Weights of a small GPT-style language model, trained from scratch on English Wikipedia: width 96.
Each number is 128 + 32 x the weight over its row's rms, rounded and kept within 0 to 255. Layers, rows and columns count from 0. Numbers have three digits each. The size before them is the row's rms in percent of the matrix's.

# gate: layer 9 MLP gate, 256x96, rms 0.209, rows 229-255, columns 0-95
# up: layer 9 MLP up, 256x96, rms 0.207, rows 229-255, columns 0-95
# down: layer 9 MLP down (transposed), 256x96, rms 0.188, rows 229-255, columns 0-95
gate229 100:110138158149106159105122171167098150064163112132144137140098132146105178155152115125190099115108091160090104154108158130138143113080131094101039105101099081120081176157120118204173113080147176126098127151078125096091110102179134127109187088130109122047145160148148070158141112101133125099
up229 095:096119115177103085172150096127059130174106105162122094143137139169152181111156167079124079138122135134131125149105136171167135121116193120108165069147138109151173069124107155158167164067079100143135125113168091106134111176119120149089209134160087114196176078126143144122118121164088108159
down229 097:056120076177150139158130118142124115065127151128095141157129182118096087096145172131133074117109186168149075121130161123127078142106107179151098113162148104142150141138159168123188128099153124148145148137157066095102149102099108132152130202210171130102153087114128083111190164180148126100
gate230 098:017120124139096112104094122113126141074077122160140122108150185224135131086111093083147084098162163096105089097129127150124170104101127118184138152141138142119113114147138142158115101107082120140090179136121154141089145192104155098099168123156142181108116097096076168102165109123171105077
up230 099:093176126185093112104108153104082184130119075122132083150065145167103160165137123133140072095128100120145152113117086062159124174097137105110196125120104138086126135124142145075138115129142136144187171102194162097128135158139131111119199152125114192134122114118064136077190169144123168097
down230 100:127162156156182130103111111161159103120116146096180132178131139136173077133147170159113147144109174179160164171107154066141106099120139141118098113163148171126169093133106122170104145150159097196115126159121156069120113083141152132099093138160145081132118216203097074155081095133173165148
gate231 107:123162112107078180103108122158092150081091124128072101143124085130120151136035060161116163104148115085168148160150135142168122144135162154168140145163192139151144099144140086092168098124181138106079160153106149103149179103096166116112127063110117066097137096098057117121150089115138168121
up231 105:107085121177141128088124146120106142155095117141069144133122101092119042170077142158158188166130103133077116107136099164141127103087160082110111151119149118122147170128163098121153100136137118160063157182119169123094125110108140108132109093048177080104133199077110112198153164125139126182
down231 103:196099130109030162093136147126063132164163099136115143144115170075123125116121164094151155119087138111092141139126096068123139100141156139159102137132080168065108154125122093166098181067144099087069168126124137117133095116205146121113101110140149135165140112139082189128066172108128148142
gate232 096:169151119127118211110145154176147157156194075149102128117138140155136102157125163134151088107111108097112115118117105146146135148152122121139077111167162165134090170139171070187126173168173129167148088104092112104153136084098105117148217184091120134116145098207080112145186157115142143155
up232 092:148171154113137129127143076060082078141100085105162106133074103124157120201117125144172168054125107144182079139132147107106131137105139129144058153140088078158148148129141095148136127132153136166138113165074068148152104062077153123127118125055126121152060081149120157127144114090130115091
down232 095:105148147101111088130109156168116088183124130149101103146077108104137106122181073104141148201119153175135110137135128129076138141192111125113134203076144103089120113129137134131087069040099146105124069144121166136176101153118123152158067122158138152127169058131139163138148130119188072148
gate233 101:139224156150155128178078118163121157130061132138095142172093129167127098056104162113127125143116096082062096143135117096106129157131101151133106165100159108141145146152113133134157165096131185150084076134174120123185152131143130160127164097087168131154138072131194130077120099186152087150
up233 102:131155138166150114166090140132113147101109113082108116112084117105177106072145119119109114142121105081131083091127148121136155105160192192158145122127162117111158126175132086082083188190106099116130115139160103146161126188142140188067166128096053162119112142026127150125114109084171128136
down233 101:158089182190174110118150087144140116112214074076104162107122137134164181139116087119064177131102087125110076142109120145176132114137149115117229106180177144092137135094131119106126178115153110113089130096131110173145119144131127140132120106167090130132101118124208112077166134105123151097
gate234 088:141155104124127099086056106132139226175101095141093141082135195143037130130127169129156132136123151121159141155076157139136141161186154144165107135132139123115098118112121153128170110170089121147115178117181095092077158155168133135151131087139137105134079081075158174146103127087142120191
up234 104:148117152184094077089119164106098124141096138168114124189164047137103202111151135133108128151148093103117117164135096154153116114118189161199121097109121238115108073113121197189129115117101108100171128133127112146103149082145135115109080131170094131123146078150090139104143117117116105147
down234 101:162126084176142149146116029104119146122164163058132094156135144131118069153094173124130182159161079120110075121128158114099099100140136151113162136171153114064135132115096102108141159136123095128094145148116090126158129092153120123135052179139119159104111199141140127220083141143172102143
gate235 103:084174137109159145180118151094112148136097143090116105195156102158179190173076179152126133118150135119107097168133156165132115032103131141120118123130078095134140127082128098097121182095102128109093104157222100102140110133164100118083100126085101126146076124160116130150139079067095098121
up235 101:082137096112110200076109152087137123169153177132137156142127090151089190136126182119118097125158120095102170156129138121073090134124195102158133178124134097159046128113120101150126096143123034103112098109165129155135157167124102136129169046118092144130167094120096152189107101109125105126
down235 106:068109134106100147109147148088150213148153117135144166187074151151151101134116114164181135086137131086121180077152115188122101139183148116114091105134135136098097139140130145101130130138143086109115126118129190065158112129105110139063140095120089109032095130131152210138137143186115116161
gate236 102:093142145096192106166052168170135132078172133144153101126122117158186128085116186148143137106113181154114116111158102108100126082135072157168142136084120117133171172129119098130182102123053177115136161137137125127137105161128139115184104110126141105053047157124097124142126164079085127168
up236 116:116106164133142196152090155089115141136070125147092128102110094157127129137168102100123137165175108173070111132116029125135167158153099159088118152097098119066156116058190141177151123193101160169154207138131128124125147148136118179096102179137144087094131109149128138157138120104151147092
down236 108:141138169052061127133107167070125098159163148128151186144147131067083143058128124100132122122176189128109120100122175103121116080154091119127131160135100180129115090120190150118140111090187140145089178137098080142098126110140158091107107169124099110106150199069125103142135140147169086151
gate237 100:104112185166103147154149078126091141152099133134140088191091155174091121141084154127146117123127132144129185148122127170191169079111136114153147094092131208117140147145123207093131125111156132146076140194107117118138119109215134142180167117142103134176159152138166088105095192083109123138
up237 100:090123104106113061072133117131148163114118077170105156150127132117099155128105089130064153119167079125167092144194157103159128140149121124133132165138136086109159156145140133058139146103124220111127145094133145106107084160144024063092114103108132137133082142123114096098061166132101164142
down237 100:114088129107135214116147075177067155129165194172094105107113116148137103162161149170146161100087104196092144156144174091145102123143087121123149135117100111154106146080115124166099111154141181168157095076162111136068134180131122134131158149071136087129123171184157133119117094129093172087
gate238 094:128108173129190164108133167110114141141097116144108117112105112130138177135127178183082125141152120185083162139051127064118116148178095133148156177152085028108114138140117129123097143172160116131139116179110070114175146131085168175168133152138166170114132106087076115178162163115142097143
up238 095:133152104122133172092132126114138135117152123103100087151123139141107096180086075174094147167088096118117141112147105104060103137119158084088160082136053102235149099092072160159153108154183099156172123127106140139161163130116164139127110107108149127069102173078135149139178165132171175135
down238 092:112158146126107158167037119154153091122101097131119127083114131158118151123141152114143115132131099088063083143081139136091173112122133175112116130124137172061101093115177114092118170169128155158127104123131115142117119171055122129066169140107120195165145065140156198195079115097105092116
gate239 095:126144117115170092118122086148119092151115168147125171160134114169081136101141100109147079113092149124144130109150090115181113126111210166113142155164204116101040090089161097133111102120100115092095206105088139087123141062139129155109130133086113134160147117124137140054200100107087152140
up239 093:063159095165127124097127144088104152146116099090103157156155059203106174120181104074191112159176161133175146071163104153136121168117100153098123139141123129132119133158097094121118134079115069066104141095065104163164108084143146151160117123085130121061118133114083117145146155102116105172
down239 100:052169140109151128155074125139116156109159120150103202120085133164143091129148137159131153130088089104123170067117147108136135107134157166065124116174126139113089105115078103117140112176090148143153152079139101162125156121118135178142073119000137118097135157146140147119152178114178137106
gate240 109:112150139095109174141147155146152148155069130062151137147127151139106130185093124169143096143125122196084147110120105116136132154097071158179094155112098132117111158085104084091138128049116158139159105093143161129127158130164107173098130100051180159067119148164090083091101094087132079177
up240 095:143131145126114149111135103074149117156129167145100124187144166122115111128120119175099089124191055079113169109108105105115116122173142159104084166150162150138140164117091095106168171070196181133127147183096115167102171134079115101093152082103160118066090096058088139103085128113156101138
down240 100:104098121129131114171141204156072097080100074130094116129164124107101124130122059106092166099153127112094091175083069135141133078145129180135199184154218114153155095137099136141114138115080147101185103149123157123131164144099132151127116121120100136140161115125129140079065100146168121067
gate241 100:099154048128196172085111151123072139127131118136134111195091190203139133069125070123111106175114152109111131140132182122134107094115155133149081199129146119122191097146094122099135158127107121132124107179176143069136121140160136124108163051119137169101134099149151108161107162134130085148
up241 099:161121188228155153149084136144095122207151157152135117173117113143076184108098082120096090141098139132165104206112115118139074137095133136146088133112135134086171154119079123075172111183141149140117129139165142089137119080140094184124117140122074098131063139106178113143120123138097127145
down241 101:127076112140148083147157139126147105082113114106121144161131138117167038143116171137133105101118071135139174143128071082118121183153112134147107156162110106116103111203162123113129159086142049165130082079118145091111111106177149125170132155112137190189119134172113127114102130185179131202
gate242 110:090175128132152115127167118148193117141105089132136106104084149138133113059158171180144131100171155122139158207123065103132141143103120108086120123152170086137112116108145157168086111103131074193203092107096068112160077141144166116096091120057158078141086115145147123088118116140142101151
up242 105:161089092067152125178144140166099128118167136162146124110114121140137149106182176129124108138093106198143067127145089174098162135134165067153080103143062160142090130158113124150132097131135158158125088167116105122148138170124113092080097202091113201107122149063174069169120158138151125134
down242 105:105070117141125152089101133138159086176128093125156158106174111073166092138127106088101116072159107122114098091104135107074088146161090138136141149116144138081111167136129074132138111179132149086164217129140101157138162181083181167126140110104058094121135106168117124197149082115168116180
gate243 092:178132145145163139143154131086082146143070145150101079167096164156147163156154127117106192110096128150085112132120147159142052181156167132179155191126100150123132126116136098152170085143180101106098117114139140114134144148091100113196135099154192174149098213135136106152130147181110153184
up243 096:118187139132105090080166157132152130134169092069147192118113100098148093116143153113135161136133157107166129103040149118146148130100130165109127116195109137125148157109110051083100113100018170104093142125088155172151085093125176130088124183153089115093141113113119159108148143138148132091
down243 094:083146111124115139161156220120108131075110153168111105154197084154150164202122135072089105106148111096086134132154135120170088102163157137128144092116111134185125096162137147148105127138132121124159119119146120143084175170137079124110158079029144124165113122089160197174155115141091140155
gate244 092:129123127157150125207101064139150130146156125102128102116150094158139147155088141134115142197126081118104132209144082151154126116064166107182138084139085196148119128135083116149145154125183102111139178104115108148102138143051175143143103166135124120146094124161162065126191173174154124154
up244 099:130139094145154144087130123132112104095101139132116195177113141159164182126161080145137140110131183123156121129123100185167177208132148146097130180124064150106111128149142084172137179117142147166096079132091096179142087131218155142160179146158084179089149165114103151116138071121122111114
down244 096:166031123162098138135087131143147098091098130148123103141153131103139077153086049169165124146130091149130168157129168069104095115130081128120110123175098125137174172183107140084099142188128106161143098127085114084089171081143145146139152169163122091148167147111180079159164160149154159131
gate245 094:130142132082158096105130151125163094128164152072129121190145155115150091101149125216177126097096109116111107118142195163143166082154092091143138167114120160134108176102107151199144080145086131152158042167148151124150144168180119122130165164107132153171109095187095119171105155151121130171
up245 094:098199093122093142126142110143119095100142113142124093138106125048053126139166101196134139149196163154047196047107152112157135181177149139123121150144147096103153129101179106126085123140067144162162126132153114106173159113114127150119113122117135137096142172184133164084099133149149138141
down245 096:174148158183125185050111127135089118149112147151069105125148160109175132134138133125160169139142171136139129181099087136167146134122126152198145107134186136121165099116162105139183084085111166107107132113089137108137134101148129150083114133075046140090172103070132111102124167090201088099
gate246 102:088142131108114129100184119048089108091174115116157132123121141196104141118069111138134148107119174098185105131121148108186131133104145132135111097149143158122095169080115129172051080140141149100117133160120110167087099121159109118180132136046070121086130180169142176093138160082076102138
up246 102:113126141108126127117110166117111146133085160122160128132117119149115125054133189114144124151193160133083062141132135124089091067056132088162172155142183139121097090100150094102096189101114062120115180095113137158125187136158124137166065155125133086159108102136150097117153125215170133150
down246 097:097189141101109109112077164175056179096111107128163112145128097110087149134119084133163172092100101125173111148121116146124146168165139166127114060172196065172137083153107181092140113100120159167111087139125164141145149177135098116163171153034126115068104135115129131140130137092129122125
gate247 101:129142190127121162130100205121170086094086184121118091173136109118131096095164094152126062124040164149142128109127161184133113099091115111167109136182119166178144147111117143093096125163145164135164116152092127166156130100077135128136107091126124061115116157146224089112139118166131105105
up247 102:073125091123088127170146119124118188139119091072110113132113213125154076110101124151101085171144189170111096167124116149107156127147150111132124151151150153195099132121169107104100155080130101139067096127180037123133086081084128115154128097118161173182165125135177130128113107147093097098
down247 104:156168136121131102113100071154094103061134133092112159124137114114119139096109160142119117118099106184175145129148131169099072141133096085110169108126168105141118107140117145135142172151100137160090144089079104084151107084154146168118108120116113088039124127218172171147183150083126071205
gate248 095:109132132096143137115156129130073166125177091166119097106207116161168156068154129129094116133126098128120138118141160131116095061159175167135149106079095080074133157118168140147134140112133148121093144171160119093087148130205052085133072195172136136146175129085177167106101136125102155148
up248 103:157171111143161154087124140131139105142138147132100140090051116091160105177121118184120160149089108147129086128112123140132077108126095083125088125147176130201118127132064089120222141143101068124094091134151134148120127119073149084085147110093120145091117038110129052140131100105133105155
down248 104:109046090149115093118107114148169155096136116107094136139135143134084096138132093174147104123083150060163150191110099077146112137108149141117115168125110150088110165166184140079143158145148110122107142094129099193116152087177140153139153117054079162083158095116095147089168178111200162111
gate249 099:101140142106091174112160153148140185139045180180095118127140164152177152110141172091157131095192174125126142145154124145159188061158126122158145103175109133169171124132087132157182086120111141146146105120143154168130101039129071127184147096148113128127124134127116130156125179189165148128
up249 108:153164103139181099131114093195077084076114090149133108134118086083127123191071130111087157150128182111162166139107148117217152134141119148145181106150129080101158131127173102138157079136120149161155151097155136159097143187048140143148111157121129162155152196178107133156126130121110111168
down249 101:078088134141107199085151097119095096138109116135115125123114112231118126159144128149127124128119128170159078130060129204109164087101108140055057126165101149151115133093167119092097134132147100140155182172140133113166133123156131183131101072113089148113143146071138130106075180141129103151
gate250 103:090154155124173163169085151139173109133112170139089080168086145114154155121132064158142139113182160168131135131124088113160097178122092108098149118132146104156143161071109138100108201093047141088176134111121090137175132136134169139132064096127164162138068138138210142135128098116157170110
up250 102:164090169129081159130129120138087145101109105111122107121152098093126146194065168085141162118139068104190110155155147132140114065137084136139128065124103160140111113167086138124129155096165093106115153153153081206143200170165091143135110204094110162122155118162140098166070117122128132160
down250 101:158116160118170171132151086153132096134175128118117092090131164107161096156174118099145046127082187136166090101196115091166137128146121166151052135142140066069140105098141152147123180150137095120163128149120061156157133111143162148117093138156172135158200134089162114126138140135186153098
gate251 105:168166103150148120120154126170085110160124106115093088135167079133108189171086132152134142122163154126181155161128098113154136136161186199081136065104125078120109178165146129190099194120144152089112118138174093143101138129139105188113203146141110135131143090119107113157130108134055168084
up251 101:093170105084209180155156114121087125137147137104143161086117129120082112171168124116163142089160197107155134157146087124178082096103141140087203160133109145137107134152129097125165076147096055069122147132149127123141166115153153165101123137105107088141184110147116165125151146105061167188
down251 104:097135132101131074171143110151110096136107120154203122110201096068132111180160169102134156143146142107145206114138111118122136118108083167133124065064146127112129123159217095141173103141155114160137080083190130092110152141129169112163149144124130100082098149090175126167061129138108128129
gate252 098:120120098101167097210118131186113118140133104144164155108140091107163120145138123082125105109128112165153162096122103123147079139069193129148071127137094127141107134162151163159184170124075078170166104097134125089175174085144080094119155156088133147130088195117180049120126131132171090138
up252 101:055108142159166080081154130111162151138162092088091096096144138122102133082077115124048114113115150121151137125155097133139130122117119122113130102126148142119075096148088128177106158232174115066120142180125114134167083171122154162112100141175102092198162143165128125118086143059149115134
down252 103:176126151085072148099117186133112158117119169125144141166167104110163107140153113103205119071155100138159115188148093173168130119116180134152160117119121106100165100147143133069147111159164128116115200134147133074112109142088141147094139110204119115089059189144116154179097160126071128158
gate253 100:134102157072148113118072121149138189175144159121153137085123099076123148164140128149081119149050229159141167110171116145148160124121112094115103148122162091136114103084168130117144154085132193150061112137113123117063147138089114087142191097106144129136125147091119182127180129173141096153
up253 101:159191163074078106097107155116120168144116147140116151153160145079109142092074177131111107175161132059134082125189119136133099077155132188164117113107134132131124190113113103092170129059099128125111100161134056085096092137117070105148155065158144141140175120108141118095125170168137105107
down253 096:124088175115129156155214138189048095124128125090112085164148128154156112147122102120151132187120205085162131150201173182107120121146138118124079147145080118115134140118121113136159134125122105156149154118092117174110112127109137105051136179177177186112135135136078136171091159122088141146
gate254 094:095112120148086127137153134109158112081055116124123082099157141157108181112083153165107135065157080139079132146179159188088136070123115166078161106048152109099146123153152152171148121142110120113152143143167160137113145108099205133164152128098158182117120124165086141094128178136157064149
up254 102:182157168091150138101198085192111121186117087102176126132114182174068072151140132158096125072115145139103203140092092115137189142156109145162140178112152123105156125098137094079172093147149091105109106090124146157126152117129134178166113178145078131122114092119108123183148128091148120161
down254 099:073134136171084092055166120154118130108124173104120082149163118153133106114084077100166080145125142066094153125109101127048186154142088105139193115112195149076157122152137122160180121129105155120099144115172147117164085169094133138162123179137109115163125181128110158137159199138139116118
gate255 096:088175110125147102133141074165100118162139148139161126088147134100135155097126157117119134086111134191135146130141100060199154108124108061178116091141089108117136159077100152137176089179151143094144130175163126179089174119165119108079190087184171157122144099081125159127165187088125133126
up255 095:153128185167096144144094077148165169127103150122177132140162138165124054161214088189133153120129139103130116121080154093142124121123147160162154109138109157123080124143112137139116166165074102177100160142091098158146106169064150166098127151181158057135130147141077170111122149094097103186
down255 099:187085128109128164114085117119192119132144190162201116126169187159155155148096126050123154113089109149102149096163166136119144098166159087139095056160075087121152130086129138110154097067104131099130111170143107150120168146126122132100189098116096178119165113132152145120081140094140124070